Part of a small language model's weights: tied embeddings.
Each number is 128 + 24 x the weight over its row's rms, rounded and kept within 0 to 255. Layers, rows and columns count from 0. Numbers have three digits each. The size before them is the row's rms in percent of the matrix's.

# layer 2 MLP up, 640x160, rms 0.14, rows 357-444, columns 0-159
104:129118136130147141097118141122156098159164107132115167105121147124144120125116178109129104186066144130173166169130126183162151141155120155097135136146112102132132114098046137154137138157115138095138099101124129126148093100154115136168145097124129148116148131139137179149129137127103121128099125145113138141144146140121109153121134100097148183166133094146125111110127127115121137110141080132137101166135142115088129146111112166121175112133130113169098114159109165157124094097156132
105:098126151109169119133164115125120150094132135096115167126119151125131117129168146131143124138158106111119137093144090046130132127150104161072147124109111132110127141165110143104167145123109115159124147102116099072150115133103115121113115116149129125140136123184143143122105151155115126100134110123098095145112138103148107143117099150153133157114142142145157091161112138154168144116094132153162145122127147109152121178181116122179132156123099134112123167067153079155116112152171134
088:097118139164170114071131133095126094109168115124145107123120096125101150124138147103111132137112158135158166156114134123153158102110113141115120129120138171110115127168129113120122129181146137181100120108122130103162161100145132165114104127130119145118133131145119102117167135097112123118144112079113128134122139107137131158135117135080112130148141095163143110141129105101095127089072172167114132134170188142141126152104129159079157072121130124142106129188081129101156128121095132
105:149137112180109159143111131114098138123119130130096127141158118138113103107167113092097109178141100105183161136144127121093094135155132154159092124138123195146177086119169116146081131140119138152151120112164119114123138116133142128113106110129121084132147155110124099080115143142143126140158139160088108100142105104103110142143171094139124136113121125117152176141105097119087128077102132140126162143132116122125169120078119099119117109185116109123174165111133141127132097131117117
084:174124106152100117139108135172090144091158145135114062157108151097150109128156113098163178115166140080113099130136151104125130148156146129161144124129132144123142139118114112168144147135116134134119121144141138119176145168150114160138119144120117143115101179093133173158143077119117107108097098168131115112151121120185157153116138116117108127117149136102089112138142099143089120126141149119123176121126172154117158129119114106120134173134118132121123123114085138165070087108119149
086:136130126125154133172113104104123122124129106130112118148113145137106112138137126082130127097167129127098165149133173197150112101135113157154087125118101147116095147131137145129170099120138103112058087111090105143109130135159137139152122130126111149152132116147113102117145091149110140143114142154119136143147110115142136114185087124144078115126088115122136123120118069132148144117161103128089107183141143161092117155178102198118108116108123138113128150127095094145107088114111116
117:166162134157105122129171099103102133105158146118103139107135154134105118111154146115144127126049111146142126087160049109131149151144131148167154125126155156158107131126115133105086117135118147117098137124149148148132125114103148131109123147140156126162134120146143107142066140153172154146136126121130137133130144137136110184152087125125159097121122128083155101112108107123149127122169153136127088124101111106159137123110140116173126122084144161169121053112157129125100124112105145
085:156137138149111126087104124148076160112143142122133061117143169118131132091133124166152119143094106154138122140134134133085113088113122135157070137137126133125118127099081106139125123120161150179138166172138139124145121142150107101121139138116088143149126151194087118123128115117148113093136134163157162132103130150070107079093082125162155150158138107158131140115078096120108078137111120112150125111105132156102126143143114137127133137128110127130137094093146128135144105149159159
097:164162116125147159115096133139090154101152139107149144114119161138122104150156133192122160117106153107075124126155094149096138112147130132144082159131127130133112098139125100126115153163164191132123127136128116106114125122160086107112125110135124115131110124102121116096151137142112146117121099120151148149126103163065160106177112130125113146137123135159156122163132081131087149127114175151118152105091140155098147118152120128067172080137107107104112087168141130152143153148131122
096:161162128114147109139115134145136154092168129129139115106109133142115091119155121107166180090125116102085160101116150120117123131127085152119140124076117166157105118148114151158142149111175166064121140100143097120070179099118124113165103139145137123130134161118106115142114103079166146134168158148121128172152122116161133150141143177140105112066127114131116144134142107114105121139089097103119116116163160130143143157147141107094134158127143126130123126132121135178117093115127107
108:090124177158136107143135144122108151090169095108130132104107130146097138138118111155090105131154122129123133099148122124121120107143141160130127135162140097123164083136140167155115199160116118155126121106104119116128143165121128157128136141081127122139125182133071096132112123090088152143141130156103116084108127073142099153142167157133149139132094127086139114130093171152103071074122170140114142172150154134123145138111111134123141132139138134129124138124126093074140120135157125
074:140120094097187163153151119169101159101141099121125178101096095121129131103141114144092093124122125128157138128123137141146120110151132125107100092147142084176132134166160127154136142128140090127159096107183125113133128119139134096102140144117100150144098166122138120117136157136101108195117098192135113136104114136155117092115142108161139143189133130112120094109102158147151124132094138096164121092129118092143117159111140144152132139117142116090154157131156100150144121154160117
116:132089122161140087163109162119139098110145075150144142135151131073124160105143086152140127118114112074130175137146130153127085128145130156157133073180134135104155157112114128081143150098131097096148120093078129108132134128135113140151135125147122128100103119124071110123158113164122087129124118144128085149080126128154098099111086137135136124162150091107157083103154146119144120145146130169149125126121125138152166126134090114084106137130118127113112131121084132131120125167120141
112:105121080114094124085105162117124167089117125140175149074128154089138138124094124150110133095129130163151132131127110130141095138134126151149134095101103147123151120127154151120122106092092103140119153129126156122106141144137150091139131128191138193086147116162126137142116110099123085112142152125123107113114145143074157126121112103126157128136085139150147134147120185112132141116116114119144141116155151161093141118090116171163178077136135131140066148134099152143163133134130119
098:167162146112183100107101116101107107112112103137100131110133145119154098091176133112145117126145102103114129088148128092085140168175131140160107134120117113139137127153143136132102158102101137098098155087148079153095106161127138150161158136165161132128119109118104099121100126123108144150087164115111141131133097117163152173139146127185126150101112161113136147153127119122129128122164079127085145112085130099129139117146131124119140116130150095105136134121153161101110115127161059
089:156124102134159177154103119147144145125102102115150157141109128108133119124151144142130108161080088152129140128138110171128141133121129107077131111094111118161105134175137120098137089075126092108125113149115130149106106133086094130182158112136121144151182155151114114139155139167146136120058152158172092135131110158131128098124107107158153117122089111122148118118116138089153097114095129138125114128105143128118123139094158121151119153094147145108090085117098170152119131178107137
107:137123137143101125120160177173148131110131156100156149144158126149120128151119156117141108149138114160109086149120124142102118127128136097130133129154151099143132113117081159145092119114090129142152085123088123106097093123138112124122140121078166107204155145154121149092155137129126145136117133104156122145124154126121120122078125088144112134196133144098152157106186126089122114096149114127134123114099145117137097115088112161165102090085140139145120127184139152152122151123155159
092:115134157150109126123142136124138144094119125135116046120135130115170100105147122135140126131158150122123108135158130114097141134108139143131124104143149156173096081142107140133113183127074094096130101134111169087109115093113122123107141132099109143137118170116111138150144119137145118130173136177130166167086145138136156157159109129089128098146153131124094154074149124153120143124126141114115121136119202135156108091145151097118135161098155154139088149110157153129142109173131094
090:128124106118101152137081137101149115134112126142145105098133160151079091177108129161080117122126149139135151153116152151121093072123126121145056099163105135153131101123146161141101108090148135150146099125096105121120142129115132114150167165111109112111123118165147118139113128195104152116197160124134137128120078109087159109144134122135143148126115137119120134141166154142065131129139100131120081131142116118103123145117152116159166102151122120149097124143179118130140144151144141
104:129146161147143132129068196096110112141112143080126162173152127147109118112097172136084109104139137140144109078131116136123117128161146110130129140157141134159117079093142114147099129145114149119121107088119129129139116106102172121092109128107098165128172135141102129142115150096117168146112111130112110157102117157093123126126132155171132116119143133118122140139166083119125150105120131168116119101133143092116086167128146134125166162122094118112116118123163089077155145122067104
077:119132150109183133134138108122114139115146087103123153132121136115155100145148122126134133106183127115087102120108143129128162128150131133125144175115116149093156120091091119133161140149110158130131159108120097065100133108159155143099152131124133095156095141119115134109132111076099111086138143206118148112101114084156094092141094154141092157136154125134106126133135087173165096114121104128135140140115131162116152174143129111112108128117152177139107173132121156125085130123165126
094:111138141149115137127143129159090116105118125118127159161113125155112144164148119136084117147154139116122120168139116106093125079106120176160130145135131077097145139133108125123141154146107157173137127105103158107129141104169120104127096148104122111120135145161137109072087123119087101112118097205095089133100100128128113110069109170141120112144148145129128143108130124127115109084122149135134118125108136168175129144104138139091119122074121150151143181143122110077124136176126120
081:135110126154095128128137123139141160095156112082140086103114081130109121147146123161113123150121163164129147139137104099132099126132154090131102091151113140137152122140152064163153102150177106142142123112169172145106162122142184133095140139126095139126097103106100112115152143113062119141142089136158122124119101131176113105113141104125144144182080101149107123105112135124107092137136124096150136125120121119137085139122119114175155075145155127138100122169115097135107116113126149
103:102083124099160128174109113102143150137118161116145178124138119153090123117129139142094093136107107134113147134110165160136131121130114123124118093167112092159114110107156146099116133171149143143123092085131120116115158145144132108161176158168123136146152112185116105117110097111100138170136175116100147143131115126119127080118160129178138133106112140150126124116112142133135098149086108098164132105140112133126102144115166108152156122054120115115127112155088116094134166175151149
142:130097156133180107065149130141107119127119109089154107089143110174116107175142133105114115082132112161066101100119128108108170126149123116115131128126141123110150119134116156133125134117120101140161155162157167100160073110157116098132101113118140157123110159102149140098130155124143139104160121165121123136156175122134154122155076154110074125133150130140120164128104149122143119113154109159165121150151118110100142148118165162116120110144103102146112134145121113151121123176157076
096:097134135094153120129165118128162121151107160092142149138122116097124134166151157153111099122179123112132108131115098109155144074089080112117122091121096154104157131127137121131098122105106135123190140170134144136112152140185149129117110129098123127093102104094133162132105148170141121120113080171122112126127151140137096137098174113132175112145124119159105136119123127084128135168156131104166100159141113132142158105145071110164106160149121114127118136127122162153132121171150098
090:143081101133127173104094122134146087174103119131155123106109143158097146075106137135104140137128145111147122124112103144119128156172134131137097097169113149134127139113190133099068129126155161148104122143110118129160071120166133139113120146133083127111143116119156124107112095122111180145167081150183135101147107099097136129133161118090130117150085145134116141167125130118116098149154085107127144145162121128122134130136109137180099107146131110133121108136145156107109109140097170
091:090151129180116139125124099140125139116119130081093081174120104123124131123119128133147150148087129090092156126103177157122102088093087149152089126124210139136133097151123123126101124138134150125104128127118155109121145131159095097127180115102124124120152117143110126131134141154123114154104121171143131154131108125138113103141107195159139117154120150130161149120122148113108088125134109160093108151176137087121128188142114087118113144131127150135133139158100105098178119141117114
143:124171135106146151137134126110088157114095121122127126105179143137132095130129128088156119124099097122120134138133152066128140082129161113077080142102120188109090147124148084148134103124123136152130138118142131122111119158086101160108149142151122101134096136163120163143083121124118133128146122128174144156159126137098128085149133105129129149149157207140105162126128131142073130121161112107157116137136110174125085183100145118135094132148128130117109127089118098142144117139139129
121:131148128115148164104156085133187130134156131150108123118147113145093145112053124174091156172120116133135118112126126111160131106117121169128140181123142118161129118160124139139153158146150106132132129111113121121154121161168123133143104117127091127105142136111135076109132109110134092140126151111120124090143134060157118141133146095111109115096092121104173095126143128117154139088135182114100101155161140139118134144149064124185117146165141115137167137116098120129112153104149116
098:119101108141175116177110161120137142147121123115146112140124097110179130156113158154113102129124186099163134144127129125129150096161124111148135125147139136157135105089134149154088118130090155101145090121083152143155140109120131129128137138099108096076119126142100185167164132140160151134135139118119109146155141158138117146120117142160139150138126122123153121138127132116129144095170133154127115186133099137153095160182147158124124156136114104193072087157109152103130088113110109
074:102159163137138141116146108126102136065104141122104171137106130114142094152161115112117127139106085117140158091129147145099141098089169133130092134134115140147147093156145138128143104144123138104098150123114126125120188169123144130142177116187102119134140104120126175142119132134107102129079121102136148174117152089136132177122066128128167156135109126107153155112112167108137130106108115128133131146103144165174119137120089097103183116135138107126164100163147097140134120118151117
076:118131133144134150092098136117113139161087149154154165160104144143142112122147134137144139126103127116146113127082135106125177147077128161105124129133119150139146176173128117129094136153108084086156104127127122102164138141113153163160113121141153087158141106121178115127110134120065144114120118096111120088116134099125102171179119107139133114120124141077114088127107120135111115120121204150126181176179120101130116126121108114156119168158118143125123102131127158148119127137155137
092:135117143103152133122169151132118141124138096181101143109122114091097138085171140143119141143105125167124116142138116084123152096104119135071175133146141118136119138150108125099143155130114074126114074150133178118101108104144137131120090141122102152109138103109099134141155117082113102152117106164118149138085167117158113141154107154145098116086129119127139140121075095088115139079125133130154099182124136127164118131157124181157132164099109142127150134087118106141120122093134131
106:107092139155158119115159116120120161120120132108060158122103127118090141135112112075149127099120151110107137137118171150125145136171113154112142133157116138103114121127188111134153151153108121103139068162137120116125154122127146147115168132115138148132146095159162127172145100132142109171119106114147155159110075127119127117118109175121131105136069112121111097162100133133148131084133098122124126180108163116137103147103138154141143126097127152156106183103174103095121126152115108
110:133098116174156111090168124164156139147145108116124093141147124135124137185127107115140124090100125105106154158134158164119137107143087096150113132138131168101141127106149114152125118118140140096147088188125113088158122094135121163122108116091104084169138133102141156160133115112143116111159145127171133172144168112140117056102124135139103089127134152146111162130145100125104121126139094132107111142138176125150124142074147160123141135166118116167134160125159091122119110100136114
098:104189101085181141142103093129146109147103117156154132102129104137119146159105145147170128122105168121114147130104149174115122101133142145154154146114110133141117150129104124140173122107131137080149112084128146138131138129140069139123107133146111105123151134087111120126172088117174148098096128166149127144112133099112086128091117139105147127118100137123140111139153180145154134067150091121136129125136114131122157129134094113123144093090177134113148113183099109083139133135088128
091:136167182101153106106083114122160095140078127156135157121121125121128107165141144122124136178149110099124111129112108052167139140153108090107158107124103182162164131153178131141152156120151115160118102146150148143154121096115137144111114157117127142118125161101129127131120121126165149163158134131133132149138138096104117125103151129117163128103105098117124114106139158132090084089074139126162149121130149103152120115140155123136124124164111116096122090105169090134113126124177102
093:121152136073125102124095125103150121120141116142122145143149126114099127171100094165158154151163158148164176124105110151102155152116141156170090112154103163158145147161110165084095133099139129124142139137100112112132109124161132113172121160109112157090167135139131132111127160134123158123149108151081138082094114102138126124146156174158144096086115112125121101152165157103143139114131128134098093135149104116095110123147102084088083084115094127123134153138124116101143139115138121
077:094112138130157099120170117100129152092133138142083145123132076137123106152125136101131080147134097141110144106143080137120161097141091116096125095126114118149135118150095119105100150159109094136173110131164149082132086114113158128123134120144129076133128152171119127139133169140108113128121147155108140129131138136152103100112089154154122163188142133134112121061177156104163084137106149174152123098110117082146161138142129082146133140140138122131107133143119122148172132140142119
085:180157155115139116200105138133098175121100120059143131100121129119141120100115111146124158108172101106121094081112145140137109151161153158104117149152098105128123141144164125146117145118129113118081134143147113166146110142115167145151130118112117132149139134120106173148089102116157139130079120125138104149147106100139118112141119123127131177126146177098109124116131119141115126141149080115129150138140125113107110151124169136114142164108169111144120113116100152115067073075148145
091:134154138143116110141150134140126164129125145116139105107124076111107140123164154122122148116173125149144127144139120100180094120122136123137137127086124146134099140160096153133124164096134090131173075132108167117128097092104130158138142118129141167071123122183128126129103118157138103141117169118141151153136104124147116132119109160155126096149092128111100146166161127138125112112112128142117103184117175111095155172158080171146131144125078180127149129118113103105109140100150081
114:119171154125114109137086153159097135073157171145114152098109098159133088124121150098141174112151148119139124111115113141192130146118147143144097111145116085107105105195106103114094144129124125118093127157122136138090083123104128153137126118136169105131121114142178090145148147123136172115161163139136121102118138093126109153156126144131127132121124134137131084127158099118152156120130107183133130153096119104115098109159105110149114175113151152164107120135127157174123143092121150
078:164139114104138132107115122120095124131127106111184111102125119119118125127122105161106160123148107175110141120111146110147153104151126117121092117139121163162112145124110073153101133122115138105136131109111147170129151151107166096089141182121068134095111103120112128148112133117146160138131125132068127159129160106141180148105145149140150168117116098103104098099178125115088113109168141180144114108138078108137126116111164091124155133142143080149129100143117093111097164146141113
101:116169143163134137159132129121111105105120154139119160144170130176108129118117106162135140147144182129135151125158138096124157131125153120118136105126106134091120137124132132111105097093169156096111141067129128097157106168089166124152126117112113156138132133146129099108093125142082114110190115117096137094139158072077122084142166124124170142110153116131095089117116135107123152133097139139083169132103142160093121138104133108099180121105089129138109118139141141118122126138157158
097:170123138103110106148134103106138143113104145127104097115144083162115151140116121146131130155093160127176171165102145160139111111122109164165116132108113154132098135144101138083146114146153115144151097140100108130089170167136104148168125145134123128162144138143105149161114103131120117119159079167122052117133144088079116113108136163098126121157116139106133120117114105099134183105073112128140110149160113148146085135107118141115145136126126133135144089126127134125165139143152188
121:154157125116107179137116100108118132115149133099119101141125118094098118151134139100102141114145138138174145131120130164181129085105131116155130129074106162135124119084135094155114116103142167134098138084131095095124171121149143104154126131134079125123120140179125137142089115163119151161148139130164108148104098159188131173134147101152166079107087116121120137139123102141101170141136123090093121115146142113117136156083146112137109157137141105106146097132154154113123153114101092
106:128137154091150137133090084163130146107150142107123139098135102082111099101094159153131089121163135161111130126138076111105158093150166110114155107146158107115097094128168138120142105123131127102105131120139201189106127150129159119125125140142109136135145098098112154147154110122158127110152110158113141098130166136081135170115084165148146115132170123154156150125153124100139141146148125117120141140152115136095126134157127120153103171114091124131075102108128158117115156162095144
131:160129076114131137140140131100132110085163092147104120113123123114147160151122112147124099135157149105162122185147108126141131125128100144147150151095117133175145124109097131129151089157172127127118089117132104120123152130162097150136127188131109093118129156118070142141135139083123110135078088134090157100162131087121135132090141167115152102117109149151143134095160161110195098107125135102102154141147116127140148123182139129127145081130119100126096104138147165119142117128113121
091:121133107092107118143111159082155081117099153122106112145150160166165140116118077117154132129133148163111153115105124152107128130160139125135097136124157096147116114062104123139142116103166143147126128094104095125146089163159133117174100137121151103174161118135111096128146124126143153089095145127143121139141117142097141080117156144171147145141116166124172150082160182120124118128152123129116137174106153088118142137119138122149119150113105143123151069126141175105105124160147121
101:113125106091153126119138144097119135177118128117109102116121048148094139108159151111129162103132125153136142133119094165130092131149069114158166109116087113112114134163129079107112163133141105091147091115162113105096116090122147158146142143146152146113139108161110123129119107138129122111158117118170102137181151097135133160148128144142102155148140126170128087124124108080166125126126097115102118108122091122178135175127101123147111150107152100136163127152154123076118126108133140
092:130103106150138146119091077087105166104140145096134145057105130123148133126161150131074130089093111120093137121112132105165112131109124147157114144120117168105132153158127080089158085135092080081118128153159171130124133127175096145117121152130102107138150125179133117128133138140136095158100121166121117166139130180147161112138118116116119115128098124154148122113115124092136096151129126122114141126116133094157152141122147128177115145130136098126154134157130126071156145118156103
112:132105108120081091093143150120126148142168117143134097103141092136083127143100094159083103150133114126128102165120146153130107120160102101100140149154108117129142091138113129158143116162141151169135093133089169094121178136155137118134111135132156133128150117085143155116152104108122129159089054123127148171135092136114121099062134162134147101159161120109142119121152146150148093129130097167137126150124126122116142167108130142148097106131105144130137148133135108073115112153176121
128:192148138109182127129107128096100151131151120129108136147117142091090081124139140094136120094134109137110117110132089149140146139139131104098115146099127139126092119174125095096123103136116103122115127095125128132126160166138118142103158159121105151112137155118114149111111136139140162169134101155139137156114079176137172141171068137130147126098147105129110089109117106095133149140146179117117083137127133194127101122144155149112111137100146141111067123105120084141169122125148125
126:136154141126162114168123111118147106109091141099111146183141144161146110132179175152121144134119167099105146141119137091096170103141144141111096098141082129160158118150120102138138131122132103131157120123119112125069132144139096179141142121124134104123080108141141136075102131184147131141110075131154138117160132113088107169154138085104117124117111134145121115130074124106101135154100130104118121118114112127112102126105102067107128154121142115084104092091125107149119149141145108
123:109122137157129149111130114140108142129160102162116174128132169087128109123132125132163113114117133131138111150137181108133126121141142154121150125138128135116081170103176148140136154082141109081080107104111117160119176187136103141149140150129155176140140092108109099163150108084093134133100110092126107122075135142135142107127139140145150111123138165131125076168123115126113150087147138156087192121088119136131129124125114120087144108107139103119103165100154131127095111153100132
103:169085129169117185065162128106157086151120141103169120112156150131140086135098131114139126119082128129136117128122163094151129127077141138122101148121136183115145138118101114140085140090081107131111153132111154133142203138128130127080111123094133095136108103104141151138133114136084151124129127095124114135096098139148112099160100060159122150126162152106125126126143138148084111114155137108119138128125140118123106156109141130159143139156136104133165139135138123126131122172146096
122:120171094100133127091135151089120165118126112158146138133166119101117107140103110081137169123096075138163153099165124113149114120165175106168113126116092136118129128120082140133149102127130133143171151100116136119131095130155169134140102114177130131111174109100144139129128121117120122103097110123130161171121175156145135105129111112141151112128101093145139118180140169077085150124141130144163124116153127165079091143143112151131155067115137142155132123122100164137132119115125124
095:116114163104206120151134112155137129098101088132104133110097121119129129122168147125121131096140161109093093095166123068129145112156125122138123146182135123136099092108107170114135147118115121134124107132114132102129161129085136132131146150109104134096143105147143140088096134143125139132126147098083104131147097111146095143126078179157137160138125154167169169097119146135149067127096139144173122132103120161135124103160092156143131137116115148143113127112124092125162097159126102
093:148201103140184112173084102100132166100166120115150183117106113140120133138112137136099101112146129143148129098107130138149117136146100111093139123103105171158130138143136136168145151139115119136115138091166105096088155135115098129131094131120161123117098126100141103136099133149101144151131150096133116158139101108143114094126146145140114147139133123126123078137120139166168121107044162100079128122153124175154122186147154146149128124123114093104122121132118115111150141129132107
067:115129127188139137117138112158126101140174119156134168154118107137100154146149118148134134132118103121112125170131158129128144079078113105129099130131107133161140114137121165121133171157117164154162118153153161100081146128131113133130182121130153133145088150144115101119111137141062121115124136097115139151150120146144064100144078111131118106108096141168150112109095088114132120118119145146132126149097128133113170106124096120136176106133118137148133171175105115180134075102131125
090:127127150125143160104134112112134102127154097133120133160144147135105151138126122162122149147124132129093099162100110153146125144132171125109141169144135159139133144158096130133101142145154147122136127153116083158177133169151053151135113134118149135216159081127152117125113094096150170147080101141134106133148134146121123124100187119121089109115124129111074144146121179135149107130110135135124096136128104162103105143087121126128080092146148130122145155161136140117091098117135148
114:118130100114134077108139123115143127128114150145137125117181105158154129136169121101164162117135135192100141106114129112118140142126115148100153094138114097132156145166102112121173131119110105117124099123131156108128123168125150138143110127170116110092094101151113092125145098116103134133082108122111131146105120102118148105092154136169149132110150131086151132095149147143099120151147142098134117180141173137143141117197091112111117130120077102109114072139122118177093150124132181
065:146059123157131168086172141137076122131102139106130116135111146116107129133122124119106138121138173095156078122141137116114167150153147150137115113141165127157178121081105140143130133142113154094118118152130125111164176099170111093116143110132087090131129099083099142126178121148084130158076124164103126151113142111134146133155118139108152147163119089158143115119134118124118101128167141131147166130135098105084133143113153110165135140157112110150083120162126139131145160131125106
082:157154147156140129126148077087101124175170116140147140107157097150149145128169146104169131159139171137139154132123161175167121113144125145122135091186136193100139132152105120115118094149133126120117121133122139151131132090122138133132121105135128142069154151107092121133105083113133058148149149170136138143104148122159138100148093116118144132129111114106121175126125103090090111133140140109126110177110136163105132115185100150130124106101134138146090112143151159124127133141123115
090:152142126100108139148138152100128104121143178119168116107148113142114074128112099136135133101087083127121141136096116119108098146145169151139130109075107160126117151156146129144109140132161162118092110129106106150140091154117141115139107142136133101111152121093143092136124103115155177159132109136122095164140113093060131123083144093141188149129109104164149066127117145124150099172131138165094114128150137090143140122116141128112118170142140149139120088148133159128165149144146099
085:116076119105128151114136150118113111125129153088098130148152116121086100116083102139111137122153114134145115103174131099127150135170140148129126118138131112129161087135163131119120124145087146145129075119108165109171123133164154092120151151076112103182165114152116193149145127134118117132119105154069157121123146135135134142177151171134136095119123099125127157125138164151133137124128118166125153186163115125087125097130129127132099140097125132107094179155124151132113109164148103
080:122118114122133113121135123161121124094097133111110165105133139141119143148138128165099105142124126119135100151140124123083109084135099120159134141153103114138128143196100125119151159136124117127143147132137145071131182151109110133156098126149142149154111121163136167059103164132099122126115097123099150090158112138165138130147159146106165144160108202120130101176111131127125121109107105121087168111116126115120149101135130128151143169100132124098180129155130077096149079148113121
092:141108187124165156140166134112113172101115109164133174144124132122144178135137145127174118111082129128125094120120062121082098140134133154118108134111104146136120159167138142133110166101180100136102163175135131122177103114092125106109106166152143161126135162129148152111135123129132129151158149141096088134166136131089147146128083130154117164112162127119115133136122153108117134100085107104192155148129148161139139116119121137160147134132138145142120124141112121100163127149094120
102:114123147123153125084115126128132070114110158134133142116125153145097119139097181128141130143132152139096062168114133149114138087124137117121160101107126130157146128148095137124134159151115162134169172123137146120076171110132112152117146091169141120131129117094151130139141124092120115151146101116103112141125164127084134154196127144083086137156135091131118151166099154163141137123138066125137137139135140135083110129092107129149178094094154128118108146117164111112100129142117146
059:144123132192113132091142102130130097127142145080145140165155127098127138119146113130131109107140132098095136172122080117134113129156098125121144106130144152130104156145135133152115100095131155157132128103122107145135117121183105145091161173145126156152088130165069092112121118126087151137099099129124127108112138105118153119134140105072111121142113108146105121095081060109154120164113122133119155133114122137121144139099124130151136055102158128070100122165155143151136132140100121
070:113140120174110123176173141163133174140174145141097131109154141123141164103128116140085102100132126125166107134108108136144167094165180092125117135151129127132151099095149116119103116111160142176140110106134147139129119140180102147121135155131108103110079121179151121108121113193128117166118140094104092147106182173133116138107127119134115165168141150086143147144151098118095116145128144159143138123109133100137107099111137100102106155150128134116086150130150106146133143110117114
053:117153118160147162137128077116145151120098118152183086119112125123141138121098095134142127117126134142083111128104117133123076095109128119133077133111128169165116144104106118103133097074147079182145140109118110152160160144113098144137124148117121124142136157144125135148153085159153141158138147171136114125164137122110152114104146138138121195141118137090111120067116142111121091133161162088130114134115106127127117118081152175152168123156107159128130087143111146135159112118130156
101:106149079133143124135153144147157112142197073122123153136136092162113151128136118156102131088129160170136089168114087132162130105132118118140157132095130130150145171141154158121160128135134125129120141142146174163132140098116119120118072119131152093121098146140144114087150146154117147137182147111129118151132120119085143079077108119067112111148104127098151112136137148153149127126132152133086132135126097135128156144129095128151085095109123110168082103141132118098120137126107100
113:139136138106122099128142103078126123126142123157174090128123104122073156139106131142069148140131135136093149135135158129138154124118106128126144150153117119120150141129105132083143122172153126105119125137140153133169130153149117153161099103139088116135162100086149073119144093129159154174116140129110150145138102144100120124139125104163134148117092120080147109100138115118110134112123131171152075141140138083154145120164107157128125128178107094148140163162075116056127134107125107
104:094151110123126159152101141124137098129147120156100131144114124152113123134074147153113120143136179143127142140123068145134095130118094122149119130097160131148151139117108130120118129120127113153129113124131116111130097108117097124134119119117167118138168179135182097088138105140177125140168141149135087127135139172108133096112113159063126116157098110156157083123103153121158156102090143149133098123108093107101141161109126067110093120116100164149122162140139122090140149182096144
079:130114146115182114147083128097150099131094149087099139167120131140167141091136134140104143135126112123108112167138120101101138087147142132140161103132129138137106119136101109120120168157154119181129116127145109140122160117141146130129094124116086113121076114122176140159083130136140121149137127106110144139116136092125114167138152087126105124154168117128162085104134106163166101150161113141156114139075147111126140110105137081108068158143133152113144154082131109110110099132161185
095:174142103181123163123162148089121163136180105109137136121132118122126125078152088158128134078119160139154140096144155144146081137114094140136109112154147165143079098101143115159123140108115114121106150132124122152121149106115155128123143191098127175118126152150091158134112125088116111092158162168127128118141145163142152105118136161138119115099153159113125149139109057144074138122152111119144146131137122121088166144114131157144120114123096164133101141116134161139121135123114098
092:119122129160202161146095138152146163105138116132131124172103113110145104135105156127152141082123165104082165120135116113114129120092134135122110137136122145127104121134092140154110124086185103124123131155114120092134140132123087106121123158132127117136117154138119143104135111144143136103145154190162123115160155164152113077097054189116106131105164120135115141140141108099182145105134126132105144143093129170172103129119118133116162129104119159151146159122092137116115113154133141
070:180141143122157167118135118102114161139093116115117141135132116121164116153147127157130178094130162127103085139131133139113190151174148169112125113160103108181129113156128140144116125111132120058124090109134148102088180152153126106138154155122085120110131089151130123147142157114148179129121083169131144099145125120136134121130120181154128083136132120123145122137151148138136110136136119144088128140128101129085095116127163079086129140116140103089124138165135114152105113099113118
091:109115154142121126123105115109169088150139155132101103099114147123115119105130098125153108116149127135129115134143131103088113100146094115129075092129161122142114120115080143116077111130137174172143176104132102111148169117123135140142078128148111137108105149150130129144120117171158139163123104117142123105116101133168132158133169133106117134096151138113140150086148104157155098133192087160109127134172119085114114164112138084142115109124150128097172101151101138063106121149136141
112:113134100158135122094139123127097114155146115158150086130128165098171132146102104112140164141114120131147131159112122089142124104083148122174123129150164109066146146117134120099111106137110142149175145092064141090173133148128151164121129142080107159118179117096121141113107127132098096109122128120100147088101164122091133109110125125122130133129155150103153119122116087078088139137158158141106164125103128154117156111140071147089123097151144155151129130146138134127134096124132102
163:142146068146157104094126103151117173087115088124095138108131094110121128116126144115160151098124152137123130127113110155155110164157118179107127140096112148109132105136161141142170122148101123121141129098140122128123126095118109137130144151154100129101131134157130166122116107126124130157180150158119114127167094129127133145110059156166138161147150120201120134079096133158147119120147114125118122103168115144131100147108141170114150120101090136141080124137155063115132152168139136
096:130141160147134173122126146139114135097136115134138134129160151100152117115132150150077113105118122139138149145119083132112103109136134153115097142103170178105177131116151147154101113135092147129119192094122125160128150124161140113101124157136129120152126130138090098103152124140128113076151155177128129084120132106100119100095118155124119167120123102124159116143105167107134097081136139119119133080163133155131146133166146156131145072135106149139109115153158108072167164165112092
111:113130159157109146139111130164127113132116165143108149119117122122192140114122125131128106172097133133143129135167152141136129129163119151170085090130166116112095127093118116100117122157159117141115101140181107172127087105124131160147135089120095147146175143151142126146117131145162144096155174154148116147112131105121054098080112114120135144148159165173117132105151090101118129132138139166128123120113119066131135146115111110124132122148076160157166087141124142129120158142119141
115:148114090113163170101115160095115149120109164150102129127098152110126125102115104086107098148075131136081101122088125157107133130157094104142130145106177106133144113154096140107089163138071148130095106121140141081118129117111108095116105165161156137120108120137120150144138105129145165136096116136134110136136108194157117116101101170161070113151148138148149135127097102125128107073162116163169145137148102135153148137118145137126125137129137134124104131098120096106150137103105103
086:158147129123181091150145107134128121107143115147110090155107086174122128091177133123124147074119096126123183135097176135155129165148151098161135084129084162148153146123154138130125124147150154100111117112170128130143098112121153131115172124108113117113106179130138125121165087146103127150114106133143128130163149090090139140100139119178127123087151123154128155131112101097135116111122135073140090147172145111133147148084134123127104146173116097098105123122136115134134151143122150
095:108138125130140073103100104156108144086122132132118133123122081177144097151137174157139113128159116111094096129109090100140122148189076094094135107150124115110124152148119106081119126098131085062114108186158131134159128114079103146154109127178157165127118102107139094123145143129133139155163118142109086098159124103136105124101151125126133148097166105120113135129110095130108135124116144141137169134138137146135120121140142090126091170114105121113116170130123117140144126128092134